config.toml
n_head = 4
d_mlp = 768
vocab_size = 8192
norm_eps = 1e-05
positions = "rope"
qk_norm = false
init = "orth"
schedule = "wsd"
batch_tokens = 65536
seq_len = 768
dataset = "wikipedia_en"
Each number is 500 + 40 x the weight over its row's rms, rounded and kept within 0 to 999. Layers, rows and columns count from 0. Numbers have three digits each. The size before them is the row's rms in percent of the matrix's.

# v: layer 6 attention value, 256x256, rms 0.0693, rows 43-63, columns 128-255
# o: layer 6 attention output (transposed), 256x256, rms 0.066, rows 43-63, columns 128-255
# q: layer 6 attention query, 256x256, rms 0.0868, rows 64-95, columns 128-255
# k: layer 6 attention key, 256x256, rms 0.0847, rows 64-94, columns 128-255
v43 095:555538502528480488537494488574540530526474462553479551488472413538562515446529502539509552522422508432383552486414564524439483515480436563477479509460550528503578478580439529455537504501501458539522554446490498535502490491431531532494528473532523469505503408542490476496527536606507513459498483469485537531512542436511544498462486555509552573528460529468514503496471530618504533512463
o43 095:516455492547563565519505475519537483494480517548485485509556566473495610478559559486500452475491481445533553573497499481439434482485525428490506578481476484488521507513504519472537501540585455429518516502496472454400483545594487519491567545503545513487502525533488497481455536502511416522448471422553557553494468560480433565538529486489501543508463456477579562558535466542420455483522
v44 097:555476508522491591504538537482570502529507477509483473433481510482442496503430509492604546474450482497555480491497566568433558491480506557505480504572503449449589452451593537503560421464540491543571413454421485487450537443503474420524489494414497431505478513465434531492486545464464466487451539516479485491487482499472503487482500517444514517464483496439490527428513503580507489517481
o44 101:593527511463518497506510465536555474426531611413470444502512499565517497470466469517558542560503427460525491517461527491496506438507489507509472589527490509514507475480473534502458452522423475503505528530555509548462512437486522559504499480549497540504486550535428437462434516487531510557568561493538547498541435519452563480419465521500460560502496479484523513469447524494506520586456
v45 088:496466496479512479550473469502489497472535551513519504473550489563543566469517474421555584596564508537431478456385402477476496602532525461438462534444554457527506490550484487459522560548461441522492485548507447499462536495457471524532502513497587577529466500490517512483542553483469444509474493498500533437518508515508574513459454488460576476495516457489504438427487562493500504489417
o45 091:466443478567495520516491583456554515600473537538537483458524514442449491543460527393472549507572536453563490547464449519491438521504523461497447517557502540501489449543564494525555537536512501503545430514470512485463503521512485468515551562494514540604455449445451460544506494513495512514441486357440533505554455555543553464520509476478481477468505478464505546511566521473384520419486
v46 094:502514460469558482567594542492548524500504455475435480458503538518538539578502384484575449466525553514517550578463508511589463465529538538493491523491520523475442531476537445513458529509514459518560455531516523517536472499560525461556486436444517538594457545509482488494478494485476517474502507473453546465521480531452514548449445476544476554494504458444449530541513528535501486482522
o46 094:518529519581419526514572512535552541511496536555382533538542476564525434522533491548490525521513515481486511539504492496468474433475475499491471582528512483531508469467568490467527544489532468548445505514466517535560419434476559555498470486436485464464515540543475478505564564456462439502487526467480548432436461487437479439463467512436470500486489468477483497472495500480564526481503
v47 098:566496545494509486522460524507427435505514458596535419507511516484530489475515486457525474559523667574473437451485494513520437477490491465561533470430456554445547541517478450411486500556489454512533499503513488511470492451467443427507523523507521506548465530474412530471512465518458483557606521534450503489576500509509501525401527480525511528485516465533455459455521567516512533507577
o47 099:529444485612542506549476500453510503515584477526502494478536586473502496503507548494512490586440582527502574502476479503462456465414462432488529451413546492541585468586524450466497525502512444577488468552455521540488473485464453559529503496508498551455489507451461532451538547490486458566521508512450458491468521451433493549462508539484512504533510503487491380543475576529559530487513
v48 088:491505537510452494484444491464501566588492449512567512572497447500530611515491546538440556472441453429511555425549504447540540506521535507459525516471562505479558517443502547437504461445504489442591535502503531472570509505517460621568522524456528581477454476470534505482466579524517451541452471411530508457583512451507490551468507508484512477524535548485469480471486493518511531552504
o48 090:518500499515496482533529527505483513559488513548515532470489498438400588494486474493510452413590516478522477468508469496432533497513514507556507549444544473480532542431509512454527472596531521467498504493505436486509473514576447452488547518490480482510432498444481540490502479489470549488439504397543576526520437550520449497536506481516480488492510467487478537501472528537339483431486
v49 094:531492499456485536503399451545485490437504496516469506520466469517567509497524467526499586578541541524544477441472490467545469451491447456482562533387468563456581514472507512502596451460446503538515466548471503481461502437510483446547497481471540464507471625520553479489423466499475529539557512501509527545469587521501482547498534555472498468490444461500522434520491487525550543538521
o49 089:463466537567444533513464474396518512529523486555466514431524539431536559558513513479515596498481574514497553563445505508436485462534514503480524528547477466515459481477524450548513534587478542529463508521451560371473528466512567544498510475469497523537479519491476478477458502439489534502486482453438543539467563526497492470523535440492515490512514456474495478532481585551446436504510
v50 090:501491543491502507513491547502531527433501573523510513550504514538571471527530508504468500557500497453527447483516477445565573550569486510495493518463512495455462458492448505435482515416515539555591442493447474462549482524508516514504528472509563530466495485511505524480504555499492473426488461501556436462438491519533589481521418576497565489583441489443433533439480517526584489521520
o50 092:475427501524489499514503552422481546471501530501466485469543519441541521477476541514486497510471548486521476478476496484490529501602547506462577532515474480481471556513520542515564529498495488485443478524513534471475515528537490504483540557541476503512509455448543515514479452532538586399463485487517481509514456550508495509572503426505471450497483496482507614508465526502483442454510
v51 089:526497504542486481417542526409510472451508532487570514556531494473498521487530525457469546500526519562527453458516411491484426493547419485425517501507439448488471472518481499527501462495513494511558454531490480503511509474470532539522519471451561578522518491437445472524448489478505538537457517473535538486444569472501469492476474474484501485522459495484472419521479579455508489446496
o51 093:460461444522499530489476561471467432549513530503474507538514442410552509531552547504441433507495526499466467507403523519519523530525476537468483382466561488496530454572435431479503440553482417531510542481460436486627481462451510551489461504562466452579504431522494433504550492576437540534518500427460532428515540577532472480519430531476561461507486473559464448487401494512514519462513
v52 084:490504451474542526483527497568549507521567419483507504503558432560519503484492536520554479542416479481558525531504463513523548523458468462498431488484570485507586456522431458486468544467541426636459498497533486547508572522494452522499535508511492488493493483502476569544522459550476535478448479514580471475460529441526472547430444535435517552569472480556507518525439462518572492556457
o52 088:470500523496543538477505475459522458481478496509539456554618458529453572490507478494534531507497499437578520507553566455498485499528476444439482499588547502538509519565503488440502456549456479435514508528439535562405545483515457512506534499529515537554499529541547524473453512562529448506436551524559525480468459483507459572513518535555529476485570516464502512517512490512503491600547
v53 097:498514478469540500534451514413522414485457551559513446499533527401474494431487514445503487539553485450450456593531479497582461498494499506521537489460495486498456476439510537525495512512486480552472485534466492422526513491495469486521523567514514538547570425531488558569505440423547553489468529500495499500445505583505503474477499512484477472596472437497494549475474555528490493438503
o53 098:490485479486510525482451483462530506440387551457498524562435418465502434480555487455543500474503542465463442557490505495498540481597491521435468435546505502499473477502450504501500488440491490475506459533470513485561537496474539517476514514513554487556518507542475522538476463542532560451561448566482430373467533511529545466536473522485488470591473522508519515470519539495641594460500
v54 091:548493541559494507448422577466481461486494468557536467508453508547393511543506597438585546423432437505477459491480526439526490543476481521491523513520504399510520490401440498562464492539550484512434429518484527469509514538468544551513483528487505462528466465464516437471554565511452481525445461530516501519477483541479527464583461501526487503478546552525467521493486515535564515503439
o54 089:575457485509509502524419508464475500571403518553532477521496461530469436444518551528504523473522486534550464435480463498538531501512507568558460603562476532555477539476517536509442418529508499499481493549536482483489544438466399490493481484484493453477489511495576516529472465471407499546551481531520446531453475509483491518580512594543547564476451520511431495457455458508363516513436
v55 104:444500512483500444512494507549466505510457469526437504494598463534509423512540524386395510492464573517436471561523486470509474431555529537548499497537501433470500547487483503458477568517493491522524494524526487541454510516472482498509530439508550553534500562498489464485448570459510414471464534471513530490510453590478555493443583514484516533470469502500452415552467502551585389492512
o55 102:475513550582497463525545521470488486511559422563531444496487555509491449557550522488577581501511553452456494501482529526507416467492481508546537523493505521490479465515546529453486505523471451514505529594506468486561489537559513476521482461532471524515560449496509553544566521478519542411424509476549561490528525490515496471499532477505456470447521524487477470459496495486448445457501
v56 094:541538515497485520492490509548495611455483473425456423491542490526448445553463534508441533534484555491552501513498507469517431526484484474493555536511537406465472521519536499523576489576530443556505501551467538459482534580435468514516478458484548501469505561525528540487583506541528459505505404468474454528531470502492471557507471483479519486563486515452420421481482477459550543450482
o56 099:399484503534504567480484501438448543502459513461545456434554559450496547477481519474516590441546505498541441459507514487517434576531456515450538594479529441482427441549560474525498501422469496602463559492447545483466525488535525460465540482559467448474451494458517601502495404408478503488481504497463538528499514536509496508454488533504445460467509551435505464517475568479494537490506
v57 098:427428549555466526537490531545464481423457450442519442438508491551500532553546495486526573463451471508518512528495449436499551476472454500467475509570472517515499462449525537512506556487452505455464391519473494486468511521422500512465482525501507462435538492501536465442500509581495527506548490518535514487555513509510459437508501396523510482552492535497483504503477495488514505575562
o57 097:476428533437451429537522490504468444569558468488520535476512500526469471490547533436492489529547453464548483540503462524484494548440480518542549489465564563523522557451494556489512486499452518575466490491538480491555560483529474486537482445521486490509482489549550458505561501469475521489479494440511500540525526515507465467435487506586520521588423516521481499449480487544413550533503
v58 096:517484522494465457573503514509486545533499514484542510544588507498462487467536449550596469502517444515513423440526465514571541542501523494488504464481509494509547488545591542523525525461471495546546537551443492552491591537386450514537500457560512523506471474496460526476531479438470479454493476508516431469458492516560537537610450607465524440509504453493556424489523501507488480554474
o58 099:513438536520459503534463489493549520508490483417534494489510529449486484520460473480519581547514515410512497501442515427532601528534470485525497531566452496456502537550483481548493502555481493505438489409462541569510538483456500472466522504537553542509504465439509492533507483562515530517474528438450547487497501546593553567495539475455469525521528477467507475555506486461540464481419
v59 098:561527431518492466571466504449523566497465502553494499495470494542523539533458498501598506476517530516438471469541512518562440504574525486477457517497452566507560481521469511505504499483475494467432515441533492493514507556547488581462475587504477524509537523474532446500473570450517546514449448561523459460416459469515498555447506535545520497464510452539528488471490454551451527500547
o59 097:511470501520452423547528466463524505511494512529463518518477426504472533527502522498460497478514559574529504461554507563502551495546556494518463629503567492493485562467507443477521501481534462448527451420516476447464526595526554575486517569497467497488519528466533473555505518499479463505451406430493477493519517488489503488458573532477519437478447507461489469475471452505338462467586
v60 098:539526463545506534471503491523437483486549527481522539501480512502536501478436532517585512481486393524486576508512497476501420485528587436447553502572518549495438547446532466514575475594494544493511457585494445453489518493511456531458538492434550497477564509441488521514446518455471474527474482406484559497488487559537427481537471464452543464477586469542521525482464431502489532429544
o60 098:605517482485478524507494503459399499488520516536503542490484446496518496413504516507528480485448434484415506469468486465506527499538459500524474429508518476473481456493460454517505520583468544577561488518583460457536436488478495507488515515471514478589558463503471568576466524524491489507552521482538441490490547481520492427545534499428534517489545498492499480430513475468603576479513
v61 094:530505510471477509585509443533546516541508489472446462579476480580473402476477417463448459514423453470492456457463474446484538498514498478484515485516441472443509469425482488561457494563440503511420508537480519498483485553527437514540470522567462592553615529488513506459462557511548521495529460521514455456496482546513578578467552526530529484583514487587531496501492504512527503512535
o61 096:476481501630476462495496480544500496495474531523482540571515544478471462536507552429492485452533577501529454445465525506487547482491496560448529510492556483479462531515535515496512497484511559441506430494523547484337507550545549450543476504452494486479573569436542509502490504456444460475365517480516509464487567497499520530505549440519522444515549521446491483456516510412542505558555
v62 096:460532539545501487463568434543477525485469479453558526573515445561534443490497465455500484494525423537534499445518524467518493464464543414434531444443516582480462491450507523479405533526481491399473502546535519511480509487542514450534514511559504468473479525472515508482526447506497528540538432485509409522512481506492478422532504464395489428495575488526545473512487566441479546490533
o62 102:514489527550422517469543480467459495501503492513587491494435479493510452512502459479505554511501506516475449530471478582507509528470458534545537397496558519471570442497494460480509467466543550524530533433504521552549538517440511475517541472525500429477512459471470443501492537533490470471485531511460466499433486517559523500505502499517554536529597531493525491530465493483509662482520
v63 084:510439527552465508482519495448404483519500469474531450540457555507506515585563528489523522515574536471484490593511449511495475549495507504407558510485468463560511445542547517542433523486522511454426439511463533440498521456602537498465544481496521462433490558478524502474538504476501526482500568490459492485498495496546420469569479407609488445525520532421512449459499470446456534516537
o63 088:554510518446488497493508478534437535605431502476432500513460522475466463495504502491444480519517475533471411552458440547531547504493485546495495426439536534501506482554526567506460488497510534511522470416455513530567500431480515528468480561526513471584484456466572445537538452505447512450473536550454431526503523502523486411513503476545535532530443512512452455536409520508532557450527
q64 121:461435414497486500471558542507439553555565495501508500473529447500520525501485456477551428517471505558459519410541537501482495513475564524564531527545516468520542472517511524427544515501526583498566520472518498463506521542534507550543446474510506415503458493543489501523474540483491465566444461438480569488510532494447452556497534539551589501472499454469448432514522413524457493436440
k64 108:525488528500508477541477481505439455514496519532490407441527523526478533524491555492517539503424457496476477479475490441534577412507496549459509520497523505576469529565580524528522464514479497482459500504435507544536461472545482460510511496482471509471482482503497473515517527512424519481593448509440492513505468529571496499523481463460451582456507503481553535473527559413474479471547
q65 122:465486444552476541491570559512458523497579494552529521415562501476465539448534476476560444520547481573498485447506510492510486499458535476524502529426530490517465472431517483499549511554568555544583554505451480454492537530532536524515416432503551463457500460518470490511532546481488462574431518445578593457542549445516539559509557533514569514453492492465478435547511452592491535449500
k65 141:437521504533489518494503441509507474503536535518527506593528473500499455501433503496498451494524500505428525487498446525469574539511483561452498590483480505511496454512537448525472492550522501506467509461487411491534445436515476416512540497512478495470500443527438485529502516537437560492501508497446531530543489470534490421483470465513455502401496501440488551434577550399474451450588
q66 149:535427451549490563480499543539486521487566487530501534413571505483462478525534533493555492561565450558501515423487489527537424485477471494481495543464484483485500447459560480509462484481622498548553504514425485505506551464518546487551481477530522461461480484498460523539572544490423477589462569463510577477532501450489485529530562504472530502452511464476486451524527443576461489428482
k66 079:450398555513519487524478529445516488537486523453477516532504515433545491499485542457433505517470499503495502484476513502496606461522424471440475575473487477497490494518557584549513537561419527521453442517494470475566482512445483446467444475523538492453546434548462478457461525520469550523523426452504449542521517536552484521443477488521529548442464566502500428472596537455468493516528
q67 109:526563542473475455551464485539522471506465516492516442463473469537513552513416521543511555475520488455512529570522515520527527500519489507613471427561482457579520525556461542501483456467563544464513485536555505441505505477502510495443517552496508569502441484479467514544550438519495538475500470566465521507498511504505415462515458474504414480461523479470551619419507522474471467566498
k67 090:404521462505535490480574496482553519511515558491538448577533536515468451568437488472499470511490542479487496529538460515550509532497461563495523521502515444512507529512561557542460457510499496454540493492529395501484462412526543467447526528447480492503540447508425525580518472504454584494470531586454525603574496486462470459452436449520489477451504527436455531468486531471500501442586
q68 130:537566562487501458552493422468473420522454513517513446460431508521490537550381481522476545466482535414471501575538527498475530510486511469563505438512458473563494527528502534528518474509505515497418516489588498466505478535458503505466544516471448561527446465503500462462467458484505551458519537543507531550499512577517504467483443523505422532518491528527603569493491547449473470546522
k68 060:478590472457554452445611479544543568497502571447520440533455537494451447566523506469440504448484594454504543503506422566494465484524508549454455430488490543502477516513572536532432481515454517460522487477531534508500530413436534522431431571448501509484519505456490510542462500558501551454533513583522493462521551505472529476533503470539543503560510480472488492573491489494532529488547
q69 061:481445523470494480514436567504504583410469430462497482537533545489505509570549507525452575461459552452553481551498485512522538498561466577442483477478490518460605463571492532429476481422465454483460469536471528543544451479448551506486533529453596465514547498492459489593522479549504526474572419540462421459492449479439440470511496481541479447507457573504448489424486557510558557525514
k69 243:413472501559472541524518528504521514504535523507477474517533434484545501528477468475492454515544563509452558529471499520446560464494455497457518598492543488526461501491511470525483523603469544501479476516459415482544501494506499486486469406511489481479542490566436430508508545553495546523464470434455486506518449474498486487442480460496538456429475549461484507447648510477471463475533
q70 104:526523486490510519479444532503502516473470519404488499485555458530500549466490524458559491505535448527447511466472579510408442526456489424547553525531535558559536514569461474525506484553531490508411523455537472485496497479428521532568480452526508448482527558496519533515508469545525501490419534516506416529447551498527513531466468582506481549523548482556514469452512556468493493498432
k70 105:480558524518495501537441410477422428476511536522461524503520401441520447516473502514528527574492472397545494487564409483527497481503450498515457489434565456479441522514424587429550533480515438540508525472403474460523474532505525523500518526496529528483501532517516487449542523531499495512474424484492534474543539574533502514510526526515467488513453472526453481529518473480491474436436
q71 113:561490547591460522534568477490487530475482416503518520507485525469427529453470574518512500494547538538494462470480516498529514471532502455590540514541541563501549567468508387516451496553574466525541533466494500514554481478461506530516555457533496466553458519464547479507556452453472435532476522445545574489490475486560577511488519539402498532474558487491472492497515523546530499508416
k71 112:597540482467491542518525517463551470460467506443470520484530509474479480520470482588471512517471472487523470533447491533536488549483507530502476496514437494455512464520381491500553537513547517529488532446440496543433511547490529490522496428551494486472539503484475506495461422575531504469477507431559534440551583472454499525505464471561468521473501516528567491529512538531472411429495
q72 108:524406497520483507546515535411423500520559478551513543540506467513461530568514486456470440505471532520492533510503475506470475447488574551512465484547458469487532464505534468456530484519540561484545521463509536498511525456512552601563475546516480442543459556547428491473390498462417484529552545446508507538562537511431538543492514547501541520530495485518441545539541491567440552451467
k72 122:474457477563525493487514526477554454442489485529469496510503516534494507543477528474476549527513548454472509513455478559528547496498535534477556520478517489490519465523566478523497459493523543465482512478504476544524492403553531438475517539508490489501533421578496436540471486500439575420553542557443496512583479466511459440522492418489424427449486533451499570512547554456554507490572
q73 118:497396445570470476545477557467428488508564487602503529460567475497458532566503515425473494565509509538506500422506502517527465505513530509518482523498560475520548547497580564478507453480549553496565530471483493532517523496549558546564505526528493477480474472516505503542529555446372443578493481460489589556589502463478485566498529495521541514450477433463475470519529438506407517482451
k73 087:447489488499511492515487525524514478563563563487516507499442537489575500514502525528461418450544536543462557524536523544502509546484480510496550534509479464514498511463534467528485583527433526433452544517505470479510447517528503495413446507553479467534528484527469496481463571530527552522457554471499478486497515441484478444493468473596541495479554550474511503511545557474470510495571
q74 125:551565603522487429523450450473463464535467554539521438492519485548498541548434479473434560506438563462491518535567501466449507490525453501539507488564512489565582560572524544458480467494522538444473464457599521536514454532493507529526547525550443529526476521492510492498513461507432486496545509529456551566452494582463469456486511439476512531505509503518537571521495491455415484525496
k74 139:560466478493519491485490516495504481487455442493506495478446532494471518462531524558515546493469462520549418507498509493502467518456526504519496403505505526460534512522465545484511518412524442492537540498500584511438539492541499558524548552442502488538488533439541550477497453451539472465535538526537488462464500500439553554538494540497447503599520421516494535574401495565553535518427
q75 129:461406415495465552520501516529536585435509498432468491530519476506526515534565504549558507530520464566523517443460481522503516461502532531459455550490465490565556491547466502520445479454524573529572519564476466534477575493496525511516436513488628492447522514526452473509516526541534510514490428542483443405466496413480462524521456558473542463489514459484461506438532449549591563518431
k75 111:465457552550462531552518428510524530455552539527495503516571448486558500516472447492499516500534533489435525505479504494469531480499463475519516596510545487517476511479482477490480556577534562507501493492444415484525468498507480491492539409512527498464464513565444460485489506563416533510489456444463520536503493518516464459440514487490533474413547523478512473418643495497440425488532
q76 096:516472518466550526467462511490499546502494487394474494540506484571587511567545452538428496491471559500525473503463510495459522473537483536493519491531524511496558542547430425488426457461465492527503481496525540573498535522508517501556427533420474486505536578549513483495450514485532562491493444548515433418440491475488460464471499505450522482550497519553505486520481527469558527520466
k76 164:459494516554472520515460469514504490477559563498490557496510454459577494485497530505532571490493552473510552523493519485497514490522525448469461619515531517515447452482496506496530591599436580553457522477509485427531441509430488497472498467526536473496491495575482419488499552592510469545474438435520494481474538477475474497500574469508525507439480538525508494430641496536502474500476
q77 173:424441416549461558485508564517524553499560494494471488551514458494485510503575526477515427525529464588529500426491496524505518488449569528437478591510503512487474453446517494499491468519498558524542469508399452507488533469561466473533425463522549440460552524551476501514487544511508483562436443458482508458494490447472489518495501539491575495474511468466416428481565468555534546466468
k77 053:553480575502455526568482441489451466460514473562523565455532460538545495459519489492551518536492488435506441488555527405503459495507524467581487496519504532556489483443460464519494485529571475526497577522502534497498470545506444518551583549510518551482437534494590492466497465469486426463462544548518587509492537540540489525483557563466458550508541508534562472534462498504469474486446
q78 111:473453514490511499455520552493472538409471468511504460576488495496530548609531518517483448454471476465530513509476505505526469495485437396478503521513528408533533511530532474449425470492564523432595537468454487438517511436533472540398436521543487518542447503499544587527560468442510500501539496482566491499549499475425527463624476465528517559564473482482467567505510527505491540539463
k78 108:527470607505466465523543449489463467466486535555497528436484490506541492456562575513515496525468467490498437507472485523513507523562522434509478453489465605486513475492442485586516513502532490522450546507536477493507422500547426548473521536570452473488529500457467529495571538499531489556570451570424431565512574508513539475457580515526511548482524547535540495562531497471454405517550
q79 113:490501580546520511554535593460504444534517442485526505471469562489589494505433506565512512495567508543555478546478497513457554464495518444454439490522495562510544556417559493485546423547497494459493607404499517565525498497454553482466445501496439549498431545514443513472520450455432525519477531520531473557514434456573482441537410458473451542485510511486537542510512413497510523435466
k79 108:527509465535445516482533548481514526531537598514517479429458532483391471535450510495479494455584473435499481509488469556495534532507537489484552523537565559495418503499452359502493499501502468445479481537455486525440443469561489468476461527483472499581422505401513585526523499561499509542513532467576496455496574502480489485520453512486474523503511558478515490523477511603536462520462
q80 115:536528497438527430447546561453550477500498464514505526530489513495503527475454457548437471530485491472474430556493477497483484485546517451493439477558563543513498463480435527469537502459501529470461540456450457494466474484479483498443494509432571528525544539475524585507481413479573525530487445519501454426458468524499511503504493528504457524520512437543498509415488527541569540411486
k80 110:526473473503525485532509498555465476444489518432479487476507475511529531421493474517497475487507472541473611494467530457492457468504537518494551532482481483586456520536466490541489518539502503562471526526491479501524446525472470520473462471477474486457507515528621504507465544532461469452535553530538552505522567432567472470560471416507519536467518481559506508581487507462503476531513
q81 113:519564494454466503560547498497530494453481467470445453498512502524446427419491458451574478492508490501487493524483525489462555469592516505504474486518544488537515527472453523474487468475484501474479560488541461469545489515532527442556514529420507481512510566473519474481411506522484532480472427528549447480497435483503588502516458542484493493493514469489460506445486477463541629524538
k81 118:505505509453493507468472453458482476442514522505404590454484460522460517485452474455523478513469478468495472504440507524480472550505527471570548504483503522543515588533443539457536531446531494538539499474484496433564444609418431496498450582554499493527445530437564454457495505486500538557555567491518565465499556498509530465472461531451477465523524471556472493531486437479460494504456
q82 112:518589499506500460449431515437542518486460455458488493538523420542511525469534404455456495463483491502542475530518550449531527521485497461515536477555576490480533469517448548458435534498494452479530374510505495491547588581562457537494486483502437483552463521433537575455493484433536501511473458484390500439444508508455489492470562490467564491511501392544474528458496508473425548457538
k82 112:541525472416456498548505473378443467435517442498451566525527473550526570403574487535518548461446441464512501532504571490501461445512508448510461490535554521527451499533500524544524554560465511538446493464493481435475471533537564497436550478521538495559568456578474468489518565504550550553527563498545433548504455523534453501493553445545487475497472569521532448522528553483508476575414
q83 116:495534462522539472472480612551558556537433599474514413511480512510531543494514465489556574586439531441475478498481496490527482455467477496482518496592568534440529555518518489505481501489502465506556484472472556540491496535468443550432469512470511518467499481540517532438506423554530552478534489556456398458395503445531539496527514444441511456514484487489458528534475472419499431533475
k83 113:490466525554514512519489527532432477471504427485499542511535450389527539450553491446423534377501503416469504527578442480498543453524479487475493505501498477493533467522472488490523577527497515521537433433542504493474473523489511482460576513537437525499507499547504547513465544494480474537456536476542404481481548503597539530501491536507470531484536547548462517471485475492521446578448
q84 112:533513499479501411527515589437494502520455442594484463419504514437491518539438485569471506531453588464471500507458541496555491512465506481547463488543528542492551559554523468550519547501479537478540466502475563521505527476551509480453492455500485540502450461498477496593494465441536470497555499451504577406519471536594468519538474522519479478548536503491541543555490549535488482489451
k84 108:540538459529443469457489459507496499525533484540514555428466439559483530505496491540419454466539509470454537579480538520491424486495523462578525518549548500482480485464439495544499476536554396455488548470468505551425452510533414485502522455481503500456540490525528467397481523494519531434475518477534518461455500517494492434532460470496496565471541522549556485575478428495567455465546
q85 110:541459496501463474464591526495519464565521527523491526467546493509572495466442490410508508507504498502489543523523434473569502514546501439546480502455490555471465453487541506453556532494514533495523425510484542481530563532409483550478419513436556517520528509491444493548488556466453527437471503463454532504459530559508592406538456508425485550530551500550498597490528401476533446477492
k85 111:432458533530478569448428514463489533474531525408509521536482452533549491458548494554489458558533537580567430405508547565558499451456515500493473516537543445428533533509507535520462538568472460475463529528455488525478513459561517451490578470459533542493519443485519542483465478472483480416588473503521491531510537472560550483496493547556515503480454431458504470510532485502537462555494
q86 109:507528464475514537545596571596458545552507469515506550442568492451548443497470535494472515484507476498443532529468489425572467422468480522496473490507462518441474513551544600456550536515557496535562521436446513502549475494517591538473419509442533504470534498507447535531529495439442474505499441492543465537613529522470589550506471497470508490486458444506468534487485469512558530458490
k86 104:442551469480519519463509523521511520525494462497465478532478506529479488471501453502494471504541519597513526457465500588478533435469537483453554491433531500523522499500533474537477491455453540442478471543541548508456506401483510460515517490485438495448525518479484519475464520526499478512532466544450469449420479459513547458508479482480468455504484464468441529501434536527529421435583
q87 109:466534523477525501591427469519557533509488553468462548475474528573585537497544522563548507510432576402506490518466539519483442516478453473464497506503506504489483503565541588439509470467455443479455526519568560508529505561470551525501505554507574494556441493499500444473504437458493515496563439489480505455424549505516476456518483475539578497541538479528524504552517508531505486546442
k87 108:551524510442529550484447473600530479539483448470472514546532401529493500546545487517531559452460525463495486582494514500496495492530543438472415495536600524484516508500469456541538571480480519558463602508510537555478528568469465531516456443523498455512469563536492533504472566541507449544552503476570430497517518560487511533522496521430518570518501528537563496515525474472555445508506
q88 119:535448462549476418606483462539535491419566558493517514461533462469515526514462518558544566511462546453469501520558544482518553489448614464522424505460481458505495542525495523568528489508563476553576499484510540536501531420550489492491543494494547458494448435545469480487497509553507466485503461481528499485520501493560484504596448557488506563543552487459467504524491523573494521543504
k88 112:533538536499466513527480458491473487472425499482523433608517584427444484506486438485499505466541523413521587476528496509477468551510440599520497492538508460461577505541468481513577464448459477508497551479528482463466455518524476519531524447536495514531451466476446485548421517518500499442562532474474471482532452545446522497482548485404448500508491472460461533536504491421486468464589
q89 118:503443480461486465468551440466446517494562460497483537456573449557559511533542483552509465475453508438459539470585447536510525502547501464512458502526526472476456527501510455494534471516550498531457521389520490481515470533503488513507504498460443507504479561563478415456497503511434448437538472521507463473564515419502494605471480426549570543488535482440512478625522412503521502514486
k89 113:505521548533472432485569496471593518430505489479550501506478514497468489549555536488504518437471439511539536546432534443480471439503526446471530504488510406467510485595526555466482459444486554454583546470467574520512502496526525537508495554535523478540434507482477519570456477450485505534557493476490463481482452470492476455528520465485518473569499456434452549490505520501561526493464
q90 116:448482502458431451462486557512517512551455527458449436439497578529496519470544568545545566573523577513482512536576487469471495498524517552554528496482424446485515523558557480570483543394544556478474456493467534586503535495466504492434473548460514471542551497437482524468517518459503518497539518546501497527450512534430488581532539560523518496558494432495469481564481521520556446562456
k90 116:499513475519551443480538591480492586467499441429452504493480494523533492530562540463478508505494477567552537538522468518502473447607531467517564518521472525537576492447490446485455504473427472571455531563566455567517594470493534472440538524491513523474450486527534561497487464514471513472530456540520539526537479428551498509500497501537495514509491553514456503463477492520506463499537
q91 115:503508455498444468508509432498547486577527447537526508560446471524474494652517454538486452487462483478434550527531528587499456534436574537460450527474571571511544429492424502560561473562505543435445507468550420523462540397449455491497555507495499469478536516545482551444494515550565469466509492548501461505495508422499489512442427517519516518480492544487468484568493529488504516449504
k91 113:451543531516555513507554414449438496490556437504504450512447482465589465484446516485487490424490537483492532464477543488521470443567561502548568476485495551449476555550557555437531463467518549440590481454510510445511483504518449516521434527487502538514530507411525528543564480447524494478438501494523468526521504525486541442455497474470510425475493456450493508515513526457529500472514
q92 111:484461492468457501540560468476480459484485506520525515521489538536496507541480478519453417428565507483524537609439467499525504504534472553572524490465451464484554548455526468493513495548500505482513545542507489475459483531515503447489501544521432525520489512500455486534446520466533435525425547459494525495566451489503426507562523509442418549482533518541509461417539529550494506477550
k92 112:497529494528491475563536464454516417490520502506536458552475467510544501418403495549549486533571534518546475566483609533481447446461498440569462511545510616507467538457449456504464413485522480484541563599506454516491457507462475503485535546537478546591547472503538482552449423526504477455456472533567557491391474491446466556476454467564552514479548520515495484518498431495438468538494
q93 117:513450590570486525582393468536481493473406495507501510470446537514479467489553476431452448533520509466535457519553590522446473434485547466449520451512529500481476518467476560537448521484425578412547469427555566499516488462500447471467512491494516491555497483530533510478472437438512457598565515558463543432445472504513514482481535584493536510502513479496494445526520510539506462465456
k93 116:496548499466508423479487529473459505405518535528560554489497416558641523441488461527481529450560468448538468519535489482527495485550474489437498496430549519511499496473476474483560535494548470460539486530535491548529546577554498519476431461523408538468481534495524473446450509561591534493439523521560469498550482530551459499529489504520472514452571553459575469454508477515519502568473
q94 109:524475510532546490578464524503520494563476505488459446463518473459457483492501497515565483528473399541514549463501510617552485505491481531466421473541472491492492493500498497420481511424547460408520460504495570498552525444518517543510467493511469503460527444503462537462508556543460539479477502475489490495434527426502618460493482516501484509491488481470501435529487534545453440504523
k94 107:497456432555536502440464498475543457483430521548579534510431505447525456512455453491473543491467527531499485528539465495489516459491480601498530450498519522458583537531489576512620564480432486531499483516449468593459547467481537473504485595443477527527461509515510438483490475545523532438484484476479581529501505489490490486426461514523507460477494560503462530514529509490595503580498
q95 110:508496532484539499513548477480557480493480498513463494560534494482449496521535478641481543491448514404480498422468456501510561490443534489495556509490564448500511527494555498486525409397511529487498488488559478507440512453450436581504499457524485612526451500543479564449494558534466445472545527498499508560489480414456513500531493438475544534490497472490492462504521469496450475490538